config.yaml
num_attention_heads: 3
num_key_value_heads: 3
parallel_block: false
init: "orth"
init_std_qkv: 0.0654
init_std_up: 0.0654
optimizer: "soap_variant"
learning_rate: 0.00756
lr_mult_o: 1.18
beta1: 0.95
schedule: "wsd"
final_lr_fraction: 0.0
max_seq_len: 1024
Each number is 128 + 24 x the weight over its row's rms, rounded and kept within 0 to 255. Layers, rows and columns count from 0. Numbers have three digits each. The size before them is the row's rms in percent of the matrix's.

# layer 5 MLP down, 96x256, rms 0.279, rows 0-42, columns 64-127
089:114136089104134121129100138128123123059079096132117136110146133149149131127119140144139095168160155109176120153106124095112106146081132119171134148113140088161114116167089155137135109136118164
095:142110114102156123170155110163089111102098139135119154134145094116095143075140159095134146162130106173110109120184102177116144134105097097105116148139158123160150110136104135088137142147128118
100:170192134114125123086117123128101127122104109113114115139083116107117166151071140152123132141094139154136113085082103118117112125136169165108122130133163156117144109080129138145121087115151123
092:077109146107075137145142139085116150106142158094138116137108081113104122115169120135143155101144142128121167139116146116189122126131100148104117096139132109153117107118149147116142133129130129
101:151127150106075186088123126073092115195102172107150140120087104152108123131110139178110069095093118119127154122163107151109144161091115146109120136138115115133135130150148125087126109099132127
093:145135126138128115145132146119109139116139135144117135133099096163156157101126134175155122123104100086118120095145131120125140160131131143105135115122126139114141149144136127177095150094149130
123:095116080148129166150172099151168073186136128106120107079123119175124156110139143128153145115122102097175129139153142106128134170081103138133082106109160154144134113165111124119163163133125142
100:115163125135117137168131123094136112121151129141146122096158124147137094139174139113130112126146125154104157105111114161135117123158150131158088104118097115132130139138111127123099135119112124
118:131104120092066148115116079128120114141137122108122106089139144156112097152136096146118083140136117152099139123101127132111126070111158126144144096106108145091118193137146144123106152120129117
096:113146131112108124103144119145134152158155126077131162133130122129106136150092141126102141147091118141133160075153123093146140117151137111157131125141150088136148136111182139120135145152175128
115:139128116118136144162122097161107124121070117104138140131146146132124170103136137154134122148126126135152122141147098087159139150129129070126102115129144184153091124130164088151190148178149112
100:108123112140131135164124140157088137087118103117130164121177096104111117108148136108138156155118136185137097084124146125122145099136095117134139089095123167163113106112164138107137139164095130
098:115142117128124115143112114100130123131104099137155132108115118100085111118082087102158087113138142117133107133137111105101120144151146097084129120102139122110090124104114111123160108106135155
096:149166143118135131128160151112092158154123097151136131155062118115158108112144155112161167095183167139115157130140152100123124120111149133132159094151079120126072095132103112116141124126129112
099:161094123115122124123131121158138134137108139143128119098077128141137151148090112144138119115085113136150114132144148176161095116111131122152133099151138104167100108167128137083113108109162112
113:158092108170126125116131115117119151108142099125155109109088129132138066145146154118160142122140136116110146125127110127128142137133114137118116132102094138121142109122115117146112092124149137
116:095150153128137114137123181142148151126137166133121122147104137113099131138153133133079146107081096133113155138116121163141155128141124118131083166088101127130137096144070156093140089136149124
091:172085184098136133165180112096148110116167151139101135113163157144134172171128117133124144134123124154108188099114150139142131123153128122151124116128130114117127139069143134109087128140090091
105:134118125121145148110099132174125107090122096179103090132114125150154107135117118127180092125147121126146137136112164070144149159130116116149180136086117128134140146084075127129124137133135079
086:151094138153122129160141075094151093110141114130153126153168113145113098146132126138108111139099108125136140082145112119137102118124103123143135133077103138133171121096122131083165105142142141
099:148094149137083157135112158139147122112097147115099152134122120157145173114126150174143070151129154152114129145146138120084118153132106146151151120114131127114130119133117123106157175144086096
095:113121117150122073142100115117113129112136144088129130123123165150146127116079138113114094130099128166171134104078114109117189131108136152094143125145160103121079098129155163088098107105114118
093:131150123112130123149125123103137119169087126089145119144126144128094139149162135122122188170141128125152149099132117115143111127116110124153100121109148154101129131107103150113137118156136178
107:140136134157114103120120117121108152081136099124115121118136156137132138174095102152122133120184113098108118137117102132117118114162084148138168130139165162161085171119144139119135143132125100
092:121092099123149084143085140085103157102135102116113125120086151130112122128115160116110067163153132100150130155156119101102070091130125114183135171162129105139114104124175141152165138132119140
086:141124129154153144178139130108106091078055088148152166127111137117092112088123104153131135117179132189172125190136115147055154178119127129138128115124144148118114108139110133138133120126107125
109:135132093113111121140127096160130134145152132119112114129132131138131174130186120180134106117131119145126134109110066108114111140125104169120130098108133108164132146121111099083122156112106103
091:141112119137128108100112113140087158132145115179140149138117117175144153126063158061137139115135153095133119123117127069085131107145123131147154142141151125136136137114124105189104132114148127
094:128134136155165084070104165131156077127106160137118074116158118090111122101162106095123104176118101149112130130123110128129138149135117147107113148165152179150155086127075121118125089128209157
094:145152133134157104106122160128141146100118126128169132126100150097084122145100118147118145124090140124122127086123116125144138119157156170156107108131132140084112125125119148136103110082115137
097:131127127137127160099119118097136137205100136158163098126152122110111092123119089173143100146125124100141128150120142090153155163129156157145147102128144081113124138124159118134142135095134158
096:131128141115132165127122151127129135136110155117131103146155122134160127155081092120091122107123146107127143076114160133125121138133121149109150113107092116167113119111141119134139118124117111
090:129125135098151153131140118135100101110123118117102103185111137113125105140121127113096140140127110149176087099094138110112172162158138127117121124142119125112104142171135147102170089152121115
104:129153174142099152172155096129093140086092094110104136101125125139138133161117138106081111118172125082111137125119162144149089112137142106116119147111187130127119140107115153122148122145159119
089:089102116132122124141120111111135090091112114116140097140177075111107166108106123146131089128173115163172125087168122126118073092136107146092143071151146165136157106123121157126127106099103150
098:104129139128112099119121139103129102146126121134094122174120083123152153097114100130120165121106101169127147135146117128097122130135119120118105122096140112129125120123176142133119087152158082
096:135145144142150131133102103129140116104125116137123187130160111142106097113159125127104097113104128103091076154090139100117102130141130115156146112153104077122093126189122146093141113102084148
097:137159089149114117163118092146110089124159129171122142099140130140105159151098134122099106116099125126178121104125147092138115117158116094105143093104146153152087124106122140153122095140108120
097:150123138124137126196147144061114146096104086085138142114130129128148088133103137160112096128120132164123113112117109116096082146129141116109150110137095134121108111152129146119136128126132141
093:142156115114123147145137112151136132099135139143139158123145106161141118070106096139121113148131140146114121134158100105073132118091111072144165119092167143151095126135076138166127133161127098
095:125070127110131184153124104125138097124152147119137144136141124101091102137093116089123169115116132132153106160129187118147104145136149103141109124111098126086161129085126155134136136163139117
119:133119167106148175097091172089140109166121114166150100157124155102106129074129119121156120139133103127136112159126092122100172120122125144160139129145152096085181146150119147132061107085128107
097:138121136166131150137166147089151105117154057119171115126135158133131119141151135136139144139109130167109166164111098126152146101131111082158118081118160153114139152122147153140131140150150154